{"num_key_value_heads": 8, "rope_theta": 10000.0, "warmup_steps": 200, "decay_shape": "linear"}
Each number is 128 + 24 x the weight over its row's rms, rounded and kept within 0 to 255. Layers, rows and columns count from 0. The size above them is the row's rms in percent of the matrix's.

# layer 6 MLP gate, 704x256, rms 0.142, rows 54-62, columns 128-255
size [102  94  97  99  99  93  93 100 105]
[[115  82 136 110  93 109 150 160  76  86 165 139 192 107 118 136 119 144 118 160 143 151 130 139 142 137 151 143 131 120 149 155 140  95 118 148 139 103 121 104 140 143 143  97 120  96  98  87 152 113 126 141 109 147 139 113 157 143 116 121 146 134 144  92 121 131 126 127 100 156 117 116 164 110 143 163 127 133 123 107 137 153 106 164 130 149  78 180 129 118 111 130 122 150 130 143 136 106 100 166 145 111  37 120 122  78  86 142 155  83 109 131 129 127 109 122 149  94 156 134 179 180  98  96 105 135 158 131]
 [123 128 132 116 113 138 125 103 127  94 128  85  94 118 127 142 134 108  92 135 132 107 115 127  91 110 102 163 123 135 132 118  66 109 133 158 123 142 110 139 111 115 137 110 104 146 125 157  78 199 127 104  99 135 141 156 111 151 143 137 109 180 149  89 152  73  95 149 119 168 113 146 137 110 163 136 115 129 113  94 123 138 128 109 142 119 148 137  95 141 116 166 144 122 158 136 118 122 124 116 171 160 137 114 162 136  93 162 165 177 105 125 128  76  84  91 103  93 135  90 142  93 151 101 160 118  87 138]
 [ 85 147 147 149 173 102 111 111 130 135 155 174 145 111 176 168 141 157 134 115 146 112 172 101  97  95 115 133 131 130 123 139 118 166 113  68 113 158 110 110 105 116 168 177 134 123 125 111 149  97 131 116 120 134 104  84 143 111 129 154 107 118 125 140 105 163 137 154 172 132 115  93 148 177 131  83 141 133 131 129 131 117 126 125 123 153 157 164 109 167  79 151 143 140 106 123 109 124  99 134 117 170 115 141  96 120  98 102 132  96 129 120 105 148 119 123 133  90 129 129 131 142 128 118 105  92 151 119]
 [138 100 147 187 117 103 125  87 133 104 118 123 129 137 114 103 116 123 140 162 131 113 137 144 122 113 148 137 123 124 157 120  86 130 116 141  81 116 148 111 108 120 143 132 177 159 131  87 103 166 137  92 109 124 146 140 121 112 117 145 113 124 111 121 138 142 133 146 116 131 154 148 118 125 143 119 107 125 114 130 139 157 127 127 172  92 108 102 103 164  99 152 154 128 136  95 133 131 116  96 168 138 151 129  93 102 126 142 140 132 116 110 181 135 144 107 180  89 117 179 162 162 159 152  99 123 161 109]
 [112 142 109 177 133 107 147  85 120  77 130  98 140 179  96 132 142  92 111 137 128 131 125  90 139 158 154 137 138 149 170 122 132 100 146 189  95 131 118 152  94 132 121 115 125 140 118 135 118 139 143 151 120 102 111 130  98 145 165 144 131 129 146 128  92 132 107 153 123 106 117 112 114 141 164 129  98 110 146 104 108 137 120 101 129 144 122 177  81 132 146 165  86 111 142 122 147 136  85 140 148  67 130 150  75 125 145 150 106  97 136  82  85 128 106  99 141 132 185  87 129 142 115 115 158 157  98 118]
 [156 111  82 128 190 150 145 126 135 144  94 172 134 113 110 174 109  84 104 103 132 121 143 135 113 154 156 132 166 120 121 115 141 128  56 129 160 156 124 109 126 163 123 129 179 158 129 103 195 106 115 128 120 130 131 128 138 109 133  88  81 163 142 125 100 115  86 158  87 172 140 114 105 168 155 188 179 133 136 111 121 112 148 143 109 103  84  93 133 150 113 109 144 153 138 147 132 128 100 123  86 106 116  67 104 143 101 104 132 144 131 112 172 141 109 147 142 120 149 121 138 113 132 162  98 135  99 151]
 [174 124 118 112 138 132  73 117 132 115 151 130 114 148 121  92 135 186 100 136 144 154 138 127 156  87 162 125 170 136 109 139 119 150 190 105 117 125 135 146 121 124 107 133 134 138 122 154 107 128 162 128  95 137 108 122 123 104 123 136 127  89 113 113 130 109 102 130 143  53 154 125 144 109 125 141 133 121 136 127 120  96 164 116 126 150  96 109 120  92  62 177 143 145  64 146 118 120 132 135 141 154  92 119 108 169 130 125  84  99  90 121 141 117 110 134 125 117 105 132 103 129 123  79 142 170 157 126]
 [140 146 106 128 106 105 107 126 101 112 124 115 132 127 134  78 154 134  85 124 140 116  94 121 171 173 130 192 133  82 123 140 106 117 155 148 122 122  90 179 107 130 126 111 114 144 151 148  67 122 126 161 105 144 148 144 141 102 118 157 141 167 125 130 116 139 118 115 122 109 138 131 175 153 139 148 147 132  87 163  93 130 157 134 141 140 169 105 133 140 121 117 165 103 160 110 143 107 126 125 148 156  76 127 131 183 124 132 113 103 111 100 156 145 160 126  95  77 162 158 118  97 139 146 102 104 141 149]
 [122 104 167 152 190 117 133 197 148 159 158 106 140 146 126 109 114 103 110 109 140 137  94 117 148 136 113 103 116 142 165 132 128 131 130 137 111 118 179 143 131 107 151 150 131  97 131 117 123 136 110 150 133 130 166  80 164  88  88 139 123  87 161 123 119 102 118 143 103 106 138 162 134 155  73 131 161 108 139  94 175 172  86 167 132  98 118 116 133 140 111 179 116 121 159 164 155 149 133 111 143 144  93 142 122 142 123 145 121 152 162 146 145  80 132 142 165 143  82 153 132 136 144 122 136 114  90  99]]
# layer 6 MLP up, 704x256, rms 0.141, rows 54-61, columns 128-255
size [102  96  99 103  98  94  94  99]
[[181 124 134 130 124 122 129 104  95 136  97 140 128 104 135  98 113 155 115 149 117 139 133 172  94 114 140 126 137 154 143 150 124 140 133 134 123 133 108 161 135 106 121 154 135 164 103 189 119 124 102  98 124 126 113 148 129 118 158 158 156 117 150 156 193 117 101 125 156 142 116 150 140 142 143 128 159 124 144 134 101 133 135  78 144  93 168 183 102 105  87 100 174 159 129 146 148  99 114 111 149 133 123 109 150 149 123 140 134 116 143 128 108 135 155 119 129 133 116 111 120 117 101 120 174 126 100 124]
 [124 119 146 140 136 117 163 118 134 117 101 172 145 130 120 128 139 136 113 132 143 116 139 151 126 171 109  82 152 103 137 142 110 107  86 168 174 115 106 149 167 152 137 108 107 119 161 114 156  93 116 103 114 114 100 131  97 132 126 132  97 109 123 137 116 132 173 168 128 119 137 118 114 128 103 173 152 106 136 131 188  74 134 115 157 120 117  86 114 104 124 142  99 133 136 109  92 112 109 188 118 182 121 148 147 124 156 107 119 145 169 131  80 154 149 124 161 116 135 161 146 130  98 129 113  91 146 141]
 [ 84  80 124 123 122 126 160 140 142 146 133  96 160 133 131 177 120 147 188 137  79 122 111 128 117 165 188 134 110 122 103 147 116  90 151 160 124 153 186 131 133 103 148 129 116 108 110 138  98 104 108 126 120 162  99 129 104 144 124 187 145  96  80 109 119 148 111 165 148 143  89 136 148 120 157 120 155 101 127 140 128 119 144  94 131 152 104 134 115 132 118 156  88 165  84 127 107 144 136 136 108 109 101 118 126 189 141 146 141 132 100 133 135 126 105 149 135 173 137 142 119  99 135 140 119 121 118 157]
 [171 101 156 140  98  91 117 120 133 144  86 132 114 104 107 138 120 134 116 133 129  88 111 140 131 133 123  97 155  68 120 127 135 129 107 113 112 116 153 147 121 101 154 138 133 165 172 126 107 150  89 139 104  80 142 133 113 102 123 147 112 146 106 145 147 132 151 168 126 162 139 149 134 147 152 139 146 108 139 119  86 101 130 117 164 103  71 163 113 160 120 151 138 174 100 110 137 135 141 174 134 171 120 130 161 124 108 153 142 123 121 116 151 135 172 126 118  77 159 130 184 132 119  93 118 110 109  99]
 [149 136 108 127 166 137 130 100 188 175 103 163 115 143  85 161 130 115 129 139 143 122  77 160 141 149  97 110 165 147 158  83  99 122 100 164 129 158  85  99 121 114 154 119 143 116 153 129 170 143 104 121 119 106 138  83 118 132 123 131  97 105 131 111 132 119  78 132  76 135  96 107 141 134 137 121 131 127 112 154 115 147  99 154 129 159 134 101  95 144 121 120  89 142 148 131 142  91 116  80 135  97 109 114 124 144 145 173 142  94 157 113 118 128 101 111 148 186  82 159 118 124 156 147 111 160 151  91]
 [166  99 126 158 131 129 126  96 132 105 154 179 131  95 110 137 124 140 133 141 106 130 117 105 136 106 127 145 141 148 155 165 172 153 181 115 175 152 119 151 142 120 124 104  88 109 116 117 167 125 133 157 131  89 117 126 139 121 138 113 136 142 151 119 134 119 137 120 107 126 117 154 137 148 169 120  86 151 107 119 119 145 122 121 165 153 166 116  97 129 106 198 151 123 127 140 114 127  96 151 186 141 118 132 162 120 117 170  87 127 140 110 127 132 149 129 114  55 132 136 127 141 127  92  91 154 108 118]
 [104 147 111 118 101 105 118 105 130 172  92 160 166 145 163 161 123 137 132 123  67 115 103 130 123 115 107 121 119  69 127 127 140 145 102 126 159 131 133 139  72 138 156 152 127  91 164 119 101  90 114  99 151 163 149 107 139 118 153 132 121 148 150 107 128 141  72 108 124 118 128 157 140 167 104 141 122 109 122 118 125 118 162 119 132  93 102 129 161 123 129 133 168 114 163 128 179 174  82 148 126 120 145 133  81 127 106 139 102 170 139 157 132 158 150 135 124 121  89 113 117 102 123 155 100 139 130 131]
 [143 127 135 133 107 104 140 142 149 246 128 116 152 167  90 151 126 118 160 142 109 104 127  89 130 145 139 171 123 102 140 139 150 128 140 137 127 116 140 113 161 150 140  96 157 152 139 113 145 121 121 177 142 171 135 100 109 146 101 122 125 179 107 154  97 116 128 117 126 174  94 145 116 135  98 162 100 139 187 110 109 156 141 129 120 119 157  98 122 124  98 155 129 111 124 114 115 104 113 141 162 111  97  99 130 155 132 138 165 119 122 109 110 110 139 105 146 117  72 100  95 131 147 162 143 135 169  98]]
# layer 6 MLP down (transposed), 704x256, rms 0.128, rows 54-61, columns 128-255
size [101 100 101  97 103  98  96 103]
[[133 108  95 136 108 153 135 110 137 159 108 105 143 135 115 123 107 104  99 102 134  90 120 108 105 125 131 161 121 134 137 161 136 132 120  94 134  84 177 115  93 154 105 147 150 116 149 140 119 109 102 113  89 150  83 139  71  89 181 120 136 142 130 150 117 140 120 124 110 120 152 149 103 186 115 130 149 134 157 125 100 160 138 143 140 133 135 133  92 124  98 126 183 136  97 133 139 131 137 124 173 155 156 162 140 121 151 160 152 120 118  99  99 137 122  96  88 145 184 182 108 157 132 147 163 143 102 129]
 [118 116 152 182 136 144 105 108 135 129 123 170 105 152 128 114 134 115 146  70 107 144 141  96 170 123 103  74 154  91 104 131 113 132 110 137 117 135  84 124 131 124 110 116  80 141 150 126 122 139 119 110 108 144  89 141 112  94 116 101 117 131  80 142 135 120 114 124 118 102 111 117 157  97 155 126 178 141 109 136 145 142 153 126 153 154 145 108 136 113 131 110 139 179 148 123 108 141 152 110 159 101 136 117 135 126 127 105 142 122 142 100 109 159 147 119 128 109 109 147  92 170 121 120 132 113 141 127]
 [128 128 149 126 113 150  77 109 117 152 153 135 160 136 145 109 129 147 114 108 131 134  87 106 111 133 193 133 133  66 109 150 157 134 152 130 129  97 116 149 129  92  49  98  74  99 144 152 120 120 173 113 142  98 111 166 122 123 140 139 102 210 144 103 117 124 113 113  99 136 122 115 110 138 119 138 110 136 121 132 106 123 106 134 128 117 109 145 130 111 132  93  65  92 148 142  80 150 141 118 131 159  91 115 105 124 111 129  61 123 139  87 117 141  95 166 133 138 128 117 126  89 146 126 114 145 114 140]
 [116 117 132 158 135 136  93 163 137 129 151 131 154 102 160 149 144 112 132 165 155 116 142 104  91 112 145 137 149 118 135 123  99 154 178 124 107 136 135 109 125 113 117 187 121 173 101 121 125 130 127  96 121 170 122 124 152 116 169 110 167 104 137 144 102 120  92 144 114 108 135  95 167  89 118 114 147 116 147 134 114  97 188 123 113 155 134 103 118  71 145 131 127 105 157 145 141 120  99 159 107  87  78  95 144  88  68 158  98 114 150 118 143 148  97 122 108  80 141 138 133 162 118 123 137 162  92 159]
 [120 120 151 163  63 124  94 165  93 108 149 161 121 148 119 144 103 137 132 110  96 113 113 119 138 135 118 126 182  90 143 118 119 133 100  69  97 127 137 178 126 141 122 117 141 150 154 115 129 128 144 138 135 114 132  85 127 113  80 117 120 153 165 123  83 131 131 121 100 136 130 120 155 128 168 133 151 147 130 195 113  85  99 105 114  91 135 115 115 126 116 153 110 140 123 126 142 140 151 115 128 119  75 160 103 115 136 128  81 149 132 171 119 120 147 135 132 109 179 134 117 107 174 127 146 135 142 147]
 [150 128 110 157 148 108 126 146 123 125 106 180 150 140 128  90  59 137 155 108 149 148 123 111 142 126 109 128 108  89 166 125 109  93 100 133 146 117 145 159 120  90 133  99 124 106 159 125 138 113 145 109 113  82  99 162 144 146 162 108 109 144 153 127 150 157 116 144 118 123 130 105 127 148 155 131 118 131 117 121 171 123 145  67 130 121 113 116  94  90  34 105 134 116 117 140 119  69 115 138 113 110 164 145 179 100 114 144 150 131 127  80 109 165 160  75 148 146 136 160 149 127 129 154 139 151 140 151]
 [ 92 116 137 113 134 110 139 124 136 133 121 125 188 158 160 174 134 124 112 111 101 143 134 136 121 133  89 139  79 125 135 138 159 102 105 132 131 152 143 123 138 170 178 107 124 147 122 120 144 144 114 143 139 178 119 102 176 139 148 101  80 173 104 116 126 147 143 138  88 139 142 123 109 141 137  85 154 134 149 123 132 117 123  99 142 129 169 110  85 130 135  58 145 122 143 145 116 155 106 132 129 128  93 129 162 162 111 151 124 113 122 161 128 155 145 133 158 130 161 114 112 115 161 154 164 147 107 137]
 [139 154 136 126  90 154  77 101 159 104  96 117 149 144 124 135 155 129 138 117 144 138 115 161 133 146 127  62 137 113 117 146 150 124 155  91 119 140 144 113 118 152 127 101 112 134 177 103 110 130 107 163 138 144 136 131  92 118 170 122  72 104 131 162 122 127 136  93  74  78  76 110 106 125 133 134 133 114 132 161 155 168 115 137 132 115 134 152 128 136 119  94 128 159 115 103 136 112 135 126 157 199 152 101 141 115 120 109 170 173 128 113 113 119 134  88 110 160 148 114 113 109 143 135 189 133 138 115]]